Part of a small language model's weights.
Size: 15 layers, 4 heads of 32 (1 for keys and values), MLP 512 GELU, vocabulary 4096, 3.11M parameters.
Architecture: LayerNorm before each block, no biases in attention or MLP, attention and MLP in parallel.
Training: a variant of SOAP for these matrices, 4175 steps.
Each number is 200 + 20 x the weight over its row's rms, rounded and kept within 0 to 999. Layers, rows and columns count from 0. The size before them is the row's rms in percent of the matrix's.

# down: layer 3 MLP down (transposed), 512x128, rms 0.161, rows 432-458, columns 0-127
# up: layer 3 MLP up, 512x128, rms 0.124, rows 433-459, columns 0-127
down432,104,203,221,176,199,185,212,246,175,197,185,192,186,206,201,211,202,211,192,219,239,210,212,229,195,197,222,159,197,196,229,185,208,191,197,212,207,196,174,200,237,173,196,212,207,200,211,221,220,237,209,197,186,200,182,179,194,216,219,194,241,168,194,207,192,187,205,174,177,156,168,193,155,192,187,175,181,167,218,201,217,167,202,186,189,205,162,179,204,165,223,196,213,173,224,181,201,174,234,211,210,215,208,209,200,192,197,208,229,220,231,210,183,191,226,235,197,168,207,181,217,185,221,226,185,213,223,167,163
up433,087,195,197,213,222,177,205,207,210,179,211,190,232,225,172,171,214,184,185,176,187,195,193,180,202,176,196,258,209,206,218,187,189,212,157,214,195,177,213,166,205,190,222,174,208,184,231,167,194,240,219,167,172,175,216,234,217,180,190,224,195,220,194,215,179,204,207,189,198,215,232,187,189,208,214,186,183,128,208,197,182,197,206,184,201,220,192,190,200,160,190,193,179,223,215,177,186,194,222,196,182,230,193,176,208,211,189,203,217,229,189,206,203,215,206,205,230,212,187,191,165,192,222,236,188,184,205,158,196
down433,093,192,205,196,194,216,187,202,211,188,177,217,184,207,213,203,204,231,220,183,216,226,238,223,223,204,211,204,194,192,205,224,253,223,201,149,184,201,208,205,200,222,191,204,160,231,192,208,186,182,212,216,171,212,203,142,196,247,202,209,204,215,219,225,215,171,208,178,200,197,205,207,235,192,186,204,221,228,199,194,201,203,218,213,202,184,211,220,188,237,254,216,224,178,189,228,188,226,187,201,204,215,213,206,167,229,178,244,185,171,195,239,214,181,187,221,214,191,217,231,180,204,185,195,193,211,192,197,217
up434,101,193,172,206,214,181,180,207,175,211,219,177,207,217,198,212,219,222,215,189,200,218,231,191,226,197,201,194,181,203,204,203,192,236,201,191,189,163,210,192,208,188,191,208,222,199,233,217,188,190,207,202,225,225,185,218,192,194,174,260,219,196,198,216,196,134,174,179,198,216,167,154,167,174,191,214,162,231,210,183,190,209,190,201,207,218,207,182,211,179,231,201,203,184,266,227,182,180,161,207,202,219,219,236,213,209,219,185,199,213,203,200,226,183,211,201,202,183,212,200,165,201,185,211,197,183,183,197,180
down434,100,202,177,221,184,191,218,187,198,178,224,202,207,192,220,191,211,217,196,193,192,227,187,197,180,223,175,214,230,196,177,207,233,193,208,189,207,244,218,204,165,181,180,200,187,195,165,230,188,208,196,226,229,220,204,188,142,181,199,238,229,202,197,217,192,196,195,183,204,190,179,159,168,197,193,175,169,209,212,171,181,215,224,186,188,205,172,208,226,204,213,197,222,158,203,225,180,222,190,213,216,174,202,219,205,193,207,187,195,194,205,227,238,154,201,194,175,194,221,143,174,229,210,201,205,194,215,179,208
up435,090,183,186,197,195,202,171,233,159,200,193,216,224,226,202,193,208,191,195,230,159,158,206,206,205,207,176,222,192,201,184,165,198,229,185,184,236,160,192,224,189,171,190,167,170,188,191,224,218,184,210,191,199,206,190,191,212,211,219,198,194,189,190,202,206,168,201,172,199,187,223,155,222,203,184,157,232,202,176,221,186,196,192,194,217,187,176,210,190,201,193,188,189,234,202,242,196,173,190,216,198,200,168,222,139,237,193,188,162,220,217,204,201,207,220,186,192,231,194,191,172,192,182,193,179,198,205,194,200
down435,096,220,185,171,212,164,212,196,183,190,202,201,187,157,195,201,192,180,207,207,213,212,188,183,212,201,234,178,196,192,176,187,191,191,168,192,185,204,221,203,238,209,171,213,201,223,195,163,234,192,210,225,184,162,237,199,218,199,163,181,201,207,178,197,191,200,241,221,200,223,166,195,205,196,210,230,176,246,202,195,210,212,235,205,208,220,188,206,243,187,162,184,227,171,233,190,196,203,225,181,211,208,187,174,195,201,191,195,220,169,176,193,211,209,222,182,239,192,200,172,210,225,213,226,246,208,196,202,215
up436,094,198,181,177,197,197,188,189,202,215,216,194,197,168,198,189,171,190,195,199,212,213,171,187,201,158,199,227,190,199,178,199,227,222,223,206,220,202,174,223,194,234,200,201,170,238,179,166,236,237,252,212,225,176,178,197,179,215,211,201,178,157,196,197,155,194,207,188,205,204,217,192,186,163,231,243,179,150,199,195,214,195,198,210,199,217,187,223,227,215,209,200,232,200,186,237,221,175,178,228,195,200,218,200,195,185,189,195,213,206,175,202,219,202,223,190,171,196,181,213,203,188,192,197,223,218,233,197,177
down436,084,205,206,227,186,196,188,217,222,203,212,210,223,233,217,203,208,177,243,196,196,209,200,187,195,216,194,195,203,202,229,229,204,168,212,165,200,185,212,180,184,153,178,149,231,170,188,195,208,186,178,197,200,241,199,195,207,195,195,194,174,203,230,196,270,183,188,179,198,227,199,174,219,214,148,198,195,200,189,203,212,193,176,204,186,175,163,168,199,188,192,204,158,210,252,214,222,177,183,182,201,210,217,188,231,215,206,201,196,194,202,204,207,212,205,199,207,186,215,158,209,194,168,195,199,180,215,191,208
up437,105,201,167,212,196,236,201,230,171,213,200,194,186,208,197,212,177,182,212,188,203,217,177,178,221,170,174,230,198,194,252,193,178,189,235,198,211,175,192,204,201,179,213,177,204,200,188,177,198,188,180,190,194,245,169,212,200,214,177,226,227,182,217,216,239,219,226,173,214,230,209,231,176,241,200,196,237,230,186,191,224,191,187,208,204,216,205,183,207,213,201,210,227,215,210,149,189,206,196,172,214,224,170,207,185,200,191,204,198,159,194,189,232,210,185,189,176,191,208,199,213,226,192,210,192,163,170,188,226
down437,103,166,223,204,204,209,174,210,221,211,194,222,190,173,211,172,181,189,195,198,163,192,187,199,173,218,206,188,202,210,180,177,192,209,194,212,213,183,186,219,183,196,191,217,231,171,226,222,187,195,200,213,214,210,176,217,186,231,184,195,207,179,224,205,201,216,206,174,203,180,194,179,199,192,188,185,207,208,234,185,192,181,217,202,219,202,206,193,180,190,194,242,240,186,194,179,245,172,188,248,252,211,166,200,200,179,165,173,197,191,187,209,162,237,199,199,173,228,215,208,241,236,223,231,208,202,240,206,215
up438,086,235,170,243,205,225,191,215,212,213,217,172,193,216,194,220,187,170,240,201,225,189,198,195,209,181,210,210,204,179,180,198,197,221,177,185,219,195,191,189,218,202,177,214,226,183,236,202,223,228,220,196,205,204,212,189,183,230,215,210,185,192,193,196,198,221,184,242,206,232,206,177,206,192,170,226,228,202,210,229,209,192,214,210,181,192,178,179,175,212,183,214,211,187,206,217,179,198,161,216,190,238,213,252,169,192,204,180,190,198,219,179,194,199,217,165,228,233,185,224,175,165,194,152,232,194,209,221,204
down438,092,177,183,185,190,197,216,200,180,188,180,211,162,208,214,200,186,212,182,200,203,197,208,224,184,199,218,157,216,199,232,209,202,199,217,183,201,190,215,196,215,233,201,211,215,179,191,196,162,176,177,213,220,201,184,220,195,227,235,196,211,203,229,208,207,167,187,192,168,176,186,201,173,215,228,209,187,161,169,218,177,186,183,202,261,192,218,217,204,181,211,206,225,216,222,172,224,192,219,194,192,187,205,164,233,187,226,232,211,198,169,204,210,195,200,230,176,232,199,150,223,189,191,244,196,218,199,226,183
up439,098,242,211,205,203,210,225,195,194,160,166,192,208,145,188,201,203,203,181,243,191,198,229,194,198,190,191,237,205,206,204,186,188,218,189,175,190,175,226,190,219,185,196,170,226,188,212,196,191,243,193,180,157,208,180,215,229,172,173,201,187,184,159,196,184,173,216,202,199,215,208,174,203,178,212,172,213,206,163,218,196,179,214,224,191,209,201,187,197,190,192,186,203,238,179,217,197,212,237,179,178,174,194,210,207,179,246,217,198,217,208,189,189,185,164,201,190,195,202,222,181,242,210,188,180,202,177,209,231
down439,102,184,179,163,218,224,241,214,161,190,220,205,200,214,192,199,187,216,190,224,190,181,201,204,212,152,233,178,205,210,199,204,229,178,223,188,161,181,203,196,234,211,210,184,183,227,201,215,193,233,177,181,229,186,175,220,234,177,193,173,223,195,210,203,200,212,177,225,222,201,190,164,191,174,169,199,185,197,198,194,197,208,197,143,191,205,205,192,228,194,213,220,180,182,194,212,190,207,177,214,201,189,210,200,220,191,182,189,172,211,240,236,233,177,206,212,215,172,184,187,212,185,209,186,235,223,236,222,184
up440,096,218,179,203,201,197,204,194,229,216,191,177,179,203,204,171,223,220,173,218,209,197,228,184,215,198,194,215,189,189,175,231,207,188,149,216,212,206,223,180,200,212,181,191,189,202,189,197,196,213,186,197,186,200,176,187,176,169,189,226,166,202,197,167,203,183,207,190,193,161,202,213,178,215,219,199,223,223,200,208,201,173,196,168,192,179,181,204,185,174,208,200,241,185,226,192,188,198,221,206,190,184,201,173,141,226,229,171,220,215,168,234,189,212,172,208,194,191,158,216,193,178,210,242,175,147,209,179,177
down440,101,198,210,200,221,180,180,194,198,197,174,209,229,196,174,224,185,155,207,242,203,208,187,221,167,222,234,218,187,220,190,159,193,188,222,184,192,229,187,194,181,215,200,207,174,198,200,194,190,194,181,205,195,172,199,187,217,199,195,160,216,196,222,251,174,213,162,216,177,200,209,183,246,194,185,219,190,182,182,198,218,217,225,208,219,207,167,188,183,181,164,191,185,234,190,186,216,199,165,182,175,232,202,239,234,157,196,192,186,200,227,175,202,231,186,187,211,192,212,211,174,201,212,184,206,193,186,190,197
up441,098,202,200,204,191,191,188,240,183,182,183,202,206,181,197,222,217,207,213,200,203,209,216,180,182,206,189,197,218,167,217,195,222,203,187,187,215,197,198,189,206,182,194,177,177,156,190,200,215,172,220,205,155,212,208,197,189,201,220,230,217,201,222,197,154,226,209,191,199,211,241,206,179,190,181,204,185,204,190,200,215,201,220,200,213,211,220,189,153,188,204,123,232,220,211,215,198,169,193,184,193,183,195,195,204,197,159,174,191,277,213,207,211,239,184,190,220,215,207,175,203,221,189,164,211,197,189,192,209
down441,092,193,196,193,201,179,174,203,241,242,222,191,209,190,232,186,169,184,174,179,200,213,166,212,207,199,198,176,160,229,165,190,220,210,222,228,224,182,185,204,229,198,200,217,210,235,188,193,194,186,188,165,179,204,220,199,206,168,200,194,199,212,187,185,239,190,200,196,201,208,193,190,200,205,234,198,174,241,209,216,171,197,166,199,181,210,186,240,236,181,181,239,193,174,171,214,210,185,187,214,198,210,232,188,216,240,227,204,222,175,216,190,206,190,232,199,195,201,215,224,227,197,199,210,218,190,172,187,237
up442,093,258,225,203,204,240,203,235,200,182,228,197,225,202,203,208,204,223,187,172,195,190,228,244,188,194,213,204,212,168,188,180,227,253,206,200,217,197,233,189,217,231,193,233,211,222,199,207,192,196,163,193,200,208,220,177,209,192,176,194,186,214,166,192,235,172,214,198,195,195,215,181,211,201,198,182,182,200,203,201,187,241,180,181,222,208,193,220,205,228,183,151,200,178,191,156,222,204,226,203,185,189,208,204,188,199,182,204,210,190,202,219,205,181,220,220,187,196,181,183,228,167,188,174,215,201,244,204,219
down442,100,178,193,186,192,172,183,227,186,210,160,203,187,224,202,156,208,211,172,221,192,210,175,171,143,191,204,206,183,240,197,241,175,195,209,178,169,210,178,210,194,202,211,212,173,199,212,195,181,209,210,190,185,196,227,179,180,211,229,202,201,183,203,185,166,215,215,206,170,168,178,190,223,185,197,202,193,206,234,218,191,179,237,207,196,225,187,204,186,173,196,251,184,206,182,194,163,209,172,213,189,171,193,203,183,177,197,170,184,206,237,197,155,208,189,207,209,199,200,217,208,205,236,210,220,220,190,177,213
up443,100,211,160,161,196,230,204,210,178,191,193,216,228,188,192,178,201,237,167,179,176,208,218,210,213,182,199,227,209,205,230,191,220,197,204,181,190,216,191,209,190,208,200,204,194,230,232,191,207,202,259,180,172,212,219,205,188,221,179,218,215,211,204,183,213,204,223,211,243,210,195,185,240,175,233,162,218,190,184,195,219,215,197,227,233,196,183,221,226,194,223,187,184,211,174,231,193,172,216,228,218,210,185,240,177,197,181,212,193,207,166,217,181,236,189,193,199,188,198,187,219,184,193,172,211,231,213,228,215
down443,095,200,231,230,202,168,158,179,175,202,182,208,188,198,182,239,218,218,244,169,170,208,191,196,154,197,216,207,168,237,192,228,202,211,200,192,200,177,206,204,176,181,188,228,194,205,160,183,189,211,151,202,180,181,191,247,195,189,212,194,229,179,211,211,188,235,196,209,181,188,257,217,177,180,177,202,190,193,198,175,193,208,183,191,199,193,199,217,191,202,193,210,178,169,189,217,184,192,181,165,180,209,172,158,218,206,188,187,195,191,199,202,202,201,165,199,208,209,180,213,208,200,211,186,188,158,207,200,187
up444,104,204,198,187,152,186,257,219,205,203,203,207,208,191,170,192,197,222,211,227,216,215,219,188,220,192,198,208,200,188,221,223,169,210,207,187,182,199,230,204,209,218,196,185,234,187,206,217,211,206,178,229,217,215,171,228,198,195,170,167,181,229,206,160,215,197,200,184,205,210,191,198,186,214,189,229,152,211,206,192,203,208,162,203,185,193,193,175,220,200,154,232,213,229,171,201,227,225,207,212,183,187,190,179,205,197,173,178,206,222,214,228,175,167,234,202,180,196,180,206,175,198,223,220,159,228,171,203,212
down444,106,207,180,206,207,178,205,189,173,241,196,197,203,222,209,180,190,207,187,216,225,170,178,251,160,207,207,194,202,196,176,229,203,221,196,192,202,227,200,168,143,185,193,214,224,247,206,216,206,205,216,227,165,205,221,190,190,217,216,239,202,195,179,205,213,244,189,206,220,154,193,207,211,231,208,213,230,190,187,173,213,247,230,216,199,206,189,190,228,202,205,192,205,190,191,185,155,190,219,177,227,181,206,190,173,207,186,216,224,220,168,206,201,191,192,219,217,205,199,191,196,196,225,229,203,204,205,220,188
up445,099,206,230,185,204,182,201,234,186,183,236,174,191,203,206,218,225,208,202,175,186,198,196,175,202,176,196,214,175,169,183,197,212,221,208,201,195,182,148,188,172,224,208,188,176,190,204,190,210,199,215,213,201,179,219,215,179,240,196,211,227,205,194,195,206,162,167,215,213,192,213,163,196,172,196,231,222,182,173,206,174,193,205,217,245,228,200,187,180,238,206,195,215,190,167,220,201,211,164,181,215,175,188,240,217,189,219,199,180,196,238,181,189,219,219,187,214,207,191,232,184,209,239,236,175,207,222,179,196
down445,098,196,200,217,226,180,212,239,182,180,186,192,179,206,187,207,186,187,190,207,171,200,181,212,185,231,244,174,195,198,157,198,207,203,179,193,188,213,191,212,196,176,218,210,203,208,222,209,208,177,182,234,206,229,173,196,208,218,181,189,236,203,167,188,200,176,206,188,159,216,197,225,196,176,229,211,206,225,196,198,221,209,202,228,208,212,229,213,208,171,184,225,188,183,162,168,172,207,193,209,188,228,217,171,197,212,198,195,188,133,179,195,214,186,205,227,152,173,164,233,179,197,183,214,195,219,206,209,194
up446,104,197,203,206,230,188,212,234,171,194,212,201,209,176,173,200,188,205,213,193,211,192,207,200,182,231,185,196,207,178,173,219,195,204,242,199,188,209,226,204,232,221,210,212,154,216,201,175,203,208,199,193,184,173,187,214,185,188,234,221,196,202,207,199,159,131,195,181,211,205,223,196,179,188,180,177,237,145,194,162,175,158,201,217,200,183,206,211,162,231,204,198,214,187,207,194,203,206,235,223,239,202,196,194,202,196,222,192,225,172,211,194,208,210,187,237,200,211,206,191,184,212,223,221,230,209,221,180,214
down446,095,181,223,206,193,186,202,228,214,205,205,171,204,206,214,192,184,211,178,192,200,182,195,169,216,180,220,196,225,211,158,235,212,202,190,219,151,213,214,233,188,197,215,185,226,205,232,232,226,195,223,190,206,197,166,151,167,186,196,200,178,159,200,205,176,214,209,231,226,232,226,193,214,189,195,232,228,217,195,209,205,204,216,182,192,180,206,211,174,199,183,161,224,196,182,220,164,194,159,190,194,217,185,180,216,216,181,177,194,187,233,197,199,195,216,189,215,211,228,217,196,216,223,168,181,183,189,238,190
up447,099,223,223,195,227,202,196,196,220,194,178,214,208,230,191,197,188,184,187,222,219,203,205,167,169,176,203,204,151,194,212,216,205,226,212,171,220,195,191,193,170,193,200,226,195,162,195,187,208,188,195,205,180,212,238,218,197,181,188,202,174,187,177,170,187,187,210,230,185,199,175,186,189,186,215,181,197,234,195,190,158,203,232,194,219,173,207,132,207,207,203,201,182,210,224,212,194,222,200,198,197,205,214,216,169,172,209,210,251,241,223,220,180,215,173,239,206,213,172,206,184,212,194,184,209,201,210,165,229
down447,106,224,212,180,176,205,190,225,229,173,201,210,198,205,196,151,214,180,202,176,193,190,221,229,214,212,181,204,207,233,187,259,233,193,171,193,227,177,199,240,207,220,211,226,192,211,162,179,192,185,215,166,219,184,224,188,222,209,195,207,236,198,206,226,243,193,184,188,237,197,226,171,204,192,180,224,168,217,199,194,195,177,210,186,230,187,217,204,205,215,201,198,174,205,222,219,185,199,175,254,213,196,217,215,202,195,180,202,222,207,192,222,217,175,202,203,192,207,206,204,231,192,191,163,192,175,226,192,195
up448,107,209,189,185,187,225,204,218,212,178,229,212,201,189,187,182,195,208,189,233,220,215,264,178,153,186,160,195,197,187,215,173,183,168,196,205,235,201,194,188,202,199,209,185,219,201,198,199,201,219,198,194,210,249,242,212,188,209,186,202,216,167,204,208,203,213,208,190,223,186,210,188,236,212,220,177,230,171,173,196,192,180,216,219,198,203,205,215,203,221,201,222,228,183,193,218,179,226,232,243,215,181,216,193,204,184,238,212,191,188,168,186,202,193,198,176,219,210,197,158,197,203,179,217,163,204,152,212,205
down448,116,206,214,173,196,218,204,208,183,173,194,199,177,213,233,192,151,220,224,189,168,169,209,180,206,203,192,209,239,201,219,187,175,215,199,233,197,188,219,223,153,217,224,176,206,207,199,179,205,212,180,196,175,217,184,179,185,215,210,203,197,176,205,195,233,180,213,192,184,174,207,189,167,196,222,193,184,173,223,216,202,234,206,199,206,188,195,219,214,190,220,196,200,191,221,218,238,210,242,179,224,175,205,184,199,228,230,172,196,201,176,168,188,221,191,176,219,149,209,227,223,218,241,194,173,185,189,205,175
up449,114,228,193,179,228,212,201,183,159,203,212,216,204,222,171,218,209,175,211,172,220,219,206,209,219,187,164,220,198,221,195,173,176,208,173,182,208,187,220,205,199,208,190,203,186,238,212,197,214,209,198,178,214,182,197,160,197,177,218,197,191,188,184,178,201,199,206,209,210,221,184,184,214,206,199,187,227,209,149,224,181,193,163,187,173,210,179,242,226,242,191,223,154,203,193,158,170,175,191,223,197,212,156,210,199,215,207,176,183,236,212,198,212,219,177,179,194,195,188,190,212,196,225,203,230,236,204,183,213
down449,087,165,225,182,180,175,208,207,195,229,193,175,184,186,235,198,199,225,189,220,189,168,146,180,194,142,197,216,206,208,202,185,206,191,213,209,197,194,196,193,152,207,203,169,221,226,220,182,197,184,180,166,212,216,183,213,219,228,202,171,236,231,209,161,191,180,212,184,201,205,212,199,176,197,192,204,191,199,208,176,211,188,200,155,230,178,189,195,201,215,196,191,201,213,185,219,211,246,202,198,210,224,217,195,228,187,224,210,186,155,219,160,172,193,224,202,187,224,202,199,204,207,181,221,198,180,170,183,207
up450,097,221,194,212,179,208,179,209,231,225,191,175,211,191,196,208,212,191,187,203,184,231,192,246,205,187,188,194,219,174,210,188,205,219,210,212,200,173,238,193,216,222,202,186,213,202,184,182,232,199,188,147,208,204,216,195,189,214,218,209,180,183,229,225,167,199,204,227,213,218,226,198,199,232,212,190,163,203,221,187,207,183,164,201,152,212,210,194,244,195,228,179,188,205,210,182,162,216,154,223,194,197,201,261,220,194,188,237,210,157,206,211,210,211,219,212,222,206,192,218,213,183,213,187,189,190,221,179,202
down450,096,198,194,205,217,200,191,205,161,197,209,208,204,223,208,196,191,179,207,230,224,177,202,163,233,247,218,180,198,185,212,178,219,228,194,251,233,224,171,170,208,209,211,217,196,195,182,233,183,205,226,226,161,196,210,208,210,204,211,180,214,179,176,212,205,217,225,177,172,195,200,162,182,224,213,192,213,200,187,201,195,239,188,200,239,186,165,216,201,211,186,240,263,218,196,211,193,193,235,205,226,226,178,182,185,194,205,204,211,186,222,208,199,222,184,224,221,188,192,179,202,205,185,194,208,220,177,197,216
up451,112,243,224,210,173,224,182,192,212,167,203,219,209,217,192,215,228,233,214,211,208,175,199,231,185,206,170,178,211,209,202,210,217,223,182,175,181,210,213,185,217,228,172,198,204,187,219,208,212,179,220,199,183,199,252,195,198,186,202,196,194,215,252,178,182,184,194,215,186,208,170,192,207,170,222,216,200,157,203,203,151,187,221,170,223,185,157,211,195,197,164,194,185,220,210,184,190,195,198,219,223,189,221,195,188,207,210,175,200,200,191,198,220,229,212,224,251,213,186,211,192,190,191,198,236,208,246,191,216
down451,101,156,179,194,201,196,202,217,174,210,182,207,222,175,249,161,220,188,224,173,214,221,187,190,216,184,217,207,182,205,172,168,201,181,239,203,238,241,192,218,187,183,214,226,185,202,207,195,206,215,201,205,214,201,169,206,180,201,207,191,214,171,187,228,213,200,225,194,236,197,223,170,181,208,165,216,177,224,185,222,247,214,240,215,200,197,198,204,216,184,201,182,218,197,205,168,197,195,197,177,185,204,184,204,201,159,195,212,182,183,219,213,228,182,208,197,169,203,204,205,173,208,206,158,201,158,213,230,204
up452,101,190,203,166,228,184,193,191,190,170,189,196,197,194,216,173,210,199,218,232,224,210,184,219,184,216,209,199,209,181,202,212,177,180,199,149,212,218,192,204,234,230,190,223,189,176,181,176,195,205,154,182,207,189,237,183,190,209,159,173,179,208,203,202,176,211,192,161,208,155,203,196,222,167,242,185,210,171,218,248,201,216,216,202,208,196,194,191,207,200,220,173,190,190,201,209,214,200,200,169,225,182,206,209,151,221,209,217,175,224,202,215,210,209,236,208,211,179,187,224,230,220,210,226,200,169,218,200,199
down452,101,246,188,215,160,199,201,200,191,220,179,196,208,179,141,206,208,178,215,215,195,185,169,168,220,200,188,160,201,193,220,199,220,222,192,215,206,216,208,194,181,208,199,187,179,176,204,194,193,171,219,184,215,183,173,178,207,187,185,222,181,208,227,229,240,165,200,220,204,198,191,208,200,227,205,218,196,223,198,193,266,204,218,185,194,234,214,201,177,197,182,229,235,186,194,186,234,224,211,187,176,191,191,221,208,195,218,213,169,210,225,176,188,209,191,199,233,229,193,183,210,174,212,178,195,176,172,211,175
up453,100,155,212,252,178,197,182,213,185,191,180,208,192,186,201,195,184,203,198,190,168,200,180,231,209,217,210,203,226,165,192,211,199,202,234,212,182,198,209,195,223,220,196,195,200,222,191,203,227,199,213,174,171,221,217,197,201,182,214,225,222,224,201,199,144,199,195,205,202,198,161,248,164,191,212,205,212,185,208,242,203,200,239,196,219,230,163,219,165,179,197,181,218,201,195,236,215,191,203,171,228,166,229,180,197,192,252,216,197,204,164,200,187,202,211,210,195,179,176,188,215,191,212,201,191,191,213,183,189
down453,104,186,215,196,227,177,175,253,192,203,190,227,214,181,212,212,212,209,207,200,206,174,184,207,223,179,192,169,176,196,203,181,228,158,183,198,199,223,208,226,232,179,185,204,190,227,207,241,233,187,186,203,220,202,195,222,198,224,190,199,211,185,224,177,209,161,225,191,201,204,206,186,176,171,202,199,215,231,206,179,228,221,201,207,201,207,180,194,179,130,167,203,183,206,227,222,217,188,192,250,195,168,224,162,188,194,213,193,166,189,195,209,184,200,215,206,203,193,206,203,229,176,197,170,190,209,179,215,185
up454,095,188,186,176,210,198,235,237,201,192,177,185,193,195,229,200,176,205,207,201,220,202,185,209,176,188,207,172,196,173,225,178,200,213,161,179,195,161,213,235,211,231,161,227,212,183,204,212,205,152,208,200,180,214,234,193,189,232,198,201,169,167,246,178,188,216,224,208,196,194,172,210,201,214,202,209,176,211,244,185,196,192,199,208,234,220,227,216,166,200,204,188,226,168,197,195,214,213,208,185,190,191,199,208,214,212,196,163,229,176,178,216,193,212,192,197,177,210,241,217,223,212,179,188,195,204,228,163,190
down454,089,156,189,203,182,218,190,231,226,203,193,193,205,200,193,208,228,203,189,209,234,192,173,159,179,169,179,203,190,166,220,175,192,199,196,197,180,221,184,182,206,167,194,142,198,210,186,205,202,200,233,154,202,196,242,195,206,180,197,185,191,231,186,233,202,196,185,198,179,208,178,182,202,228,200,267,195,175,190,209,210,193,187,175,214,184,188,195,199,192,190,220,163,187,210,229,213,203,219,214,214,189,186,189,172,197,172,179,191,213,202,233,206,205,188,202,233,188,192,207,181,192,225,207,238,159,184,220,187
up455,093,217,210,216,202,195,207,220,202,179,213,193,188,205,196,209,186,223,226,217,180,193,224,186,249,207,213,168,216,177,221,211,176,194,209,211,146,196,234,174,182,196,182,222,218,193,211,209,205,217,190,199,188,210,222,187,238,183,153,220,211,190,162,184,212,182,188,183,194,183,172,231,203,160,187,215,206,191,227,195,202,190,214,157,207,243,222,209,190,208,172,186,233,204,191,199,209,203,194,198,231,199,182,196,172,183,191,258,187,192,227,200,230,238,203,217,191,178,238,185,192,192,174,212,207,216,194,186,214
down455,100,207,147,179,196,209,195,219,213,159,184,207,224,202,156,166,214,212,185,200,188,163,198,201,214,230,183,189,255,207,210,187,196,197,210,220,226,205,192,203,169,209,180,197,211,235,195,211,198,201,219,205,220,193,214,213,170,201,221,216,183,198,204,225,188,196,183,195,160,184,168,194,188,236,222,192,207,156,187,199,218,193,172,188,201,191,194,171,182,232,186,209,195,219,187,210,203,225,175,250,191,201,227,194,211,204,206,166,206,200,241,186,206,187,234,184,180,218,200,179,199,194,179,212,184,217,189,205,252
up456,100,210,224,191,223,219,215,208,174,214,184,192,217,197,220,192,245,231,214,210,184,187,199,190,214,215,190,185,175,172,191,184,206,231,262,198,201,196,174,201,207,218,173,233,185,212,219,204,173,187,157,178,197,174,228,168,189,209,227,182,176,196,162,196,219,200,248,230,210,173,189,215,231,181,166,202,156,189,207,175,204,194,203,203,191,213,241,210,204,193,219,181,197,168,170,197,190,159,186,210,217,182,210,218,225,209,189,195,221,199,194,191,207,221,221,181,190,184,192,191,210,224,189,205,207,189,228,214,221
down456,103,220,217,209,201,220,193,221,177,192,210,202,206,183,202,211,198,225,191,205,205,212,221,222,183,214,207,184,185,201,184,199,227,219,236,215,213,214,179,258,234,177,207,198,199,197,201,208,206,239,189,193,195,198,191,194,208,227,249,204,245,188,219,163,172,220,192,203,212,178,198,184,217,197,182,225,204,190,223,186,185,208,197,179,162,205,203,218,212,142,197,232,185,217,201,241,178,196,175,219,153,229,183,209,178,221,173,177,198,209,190,170,192,184,205,201,210,202,231,228,168,244,190,218,209,205,189,182,194
up457,093,197,200,146,198,227,188,222,173,192,214,226,201,190,149,198,223,192,204,203,175,217,193,219,177,174,200,235,210,212,176,230,201,219,208,202,182,207,202,197,186,212,220,154,180,215,209,202,196,195,211,170,202,202,188,208,232,211,200,176,197,175,170,189,205,185,177,233,228,191,224,191,209,184,225,178,164,176,190,179,215,189,196,215,154,189,210,209,236,194,210,196,250,187,151,163,198,183,194,224,198,198,202,197,166,196,208,237,205,189,214,196,179,242,207,169,190,229,211,192,200,185,204,183,198,189,216,192,205
down457,094,187,215,192,197,186,232,169,173,216,203,217,238,194,180,187,201,173,203,196,205,216,211,177,183,185,185,166,205,159,211,165,223,174,236,192,178,198,185,197,181,176,212,217,177,223,193,194,182,190,215,197,201,207,166,199,226,210,187,266,197,202,223,243,186,214,187,229,224,216,204,204,159,172,214,239,233,203,212,194,200,221,186,215,199,203,178,226,206,200,173,200,194,225,182,176,200,224,215,184,165,219,202,182,230,193,221,187,201,204,185,195,204,166,208,166,207,208,204,181,180,195,191,189,208,213,187,160,221
up458,099,194,179,180,156,212,189,185,205,170,215,186,204,203,230,191,189,200,233,190,181,178,203,234,220,188,200,188,195,159,217,171,189,201,216,163,214,212,227,196,196,194,232,177,200,197,174,201,190,184,189,201,243,222,203,217,186,232,190,167,199,202,203,235,192,216,175,213,223,194,191,219,195,191,184,203,205,202,153,208,178,211,200,182,203,208,175,208,186,211,227,196,173,223,189,201,223,201,185,218,215,176,195,271,164,215,204,231,220,186,217,218,193,196,220,204,162,217,220,201,239,201,165,185,204,190,196,166,186
down458,093,196,222,225,176,207,185,189,186,264,198,173,206,199,207,175,229,183,193,196,168,182,218,200,231,193,189,201,215,247,184,200,159,185,183,205,221,203,191,183,184,181,210,183,203,207,194,249,213,237,203,175,179,188,211,203,187,202,189,219,188,194,196,193,207,209,201,154,177,239,223,183,168,225,212,211,233,212,235,200,223,174,214,205,198,190,188,177,196,155,208,189,242,169,195,218,208,206,204,201,194,200,224,176,174,187,188,189,201,203,179,180,188,192,181,218,195,213,223,206,184,175,191,194,224,203,209,199,254
up459,107,189,214,198,212,236,205,222,166,213,241,193,157,203,202,219,223,215,207,202,217,190,192,208,199,151,207,185,168,166,211,172,180,203,213,184,220,211,171,189,194,203,218,220,215,237,217,211,197,180,174,181,199,182,200,223,201,186,207,230,196,208,178,240,193,193,220,180,209,166,184,198,171,191,227,196,176,175,195,198,181,206,210,190,199,206,197,195,168,220,147,227,220,176,202,199,213,184,211,176,205,213,187,198,216,237,228,229,177,204,186,170,209,219,227,191,204,180,167,158,221,202,220,202,200,238,194,173,197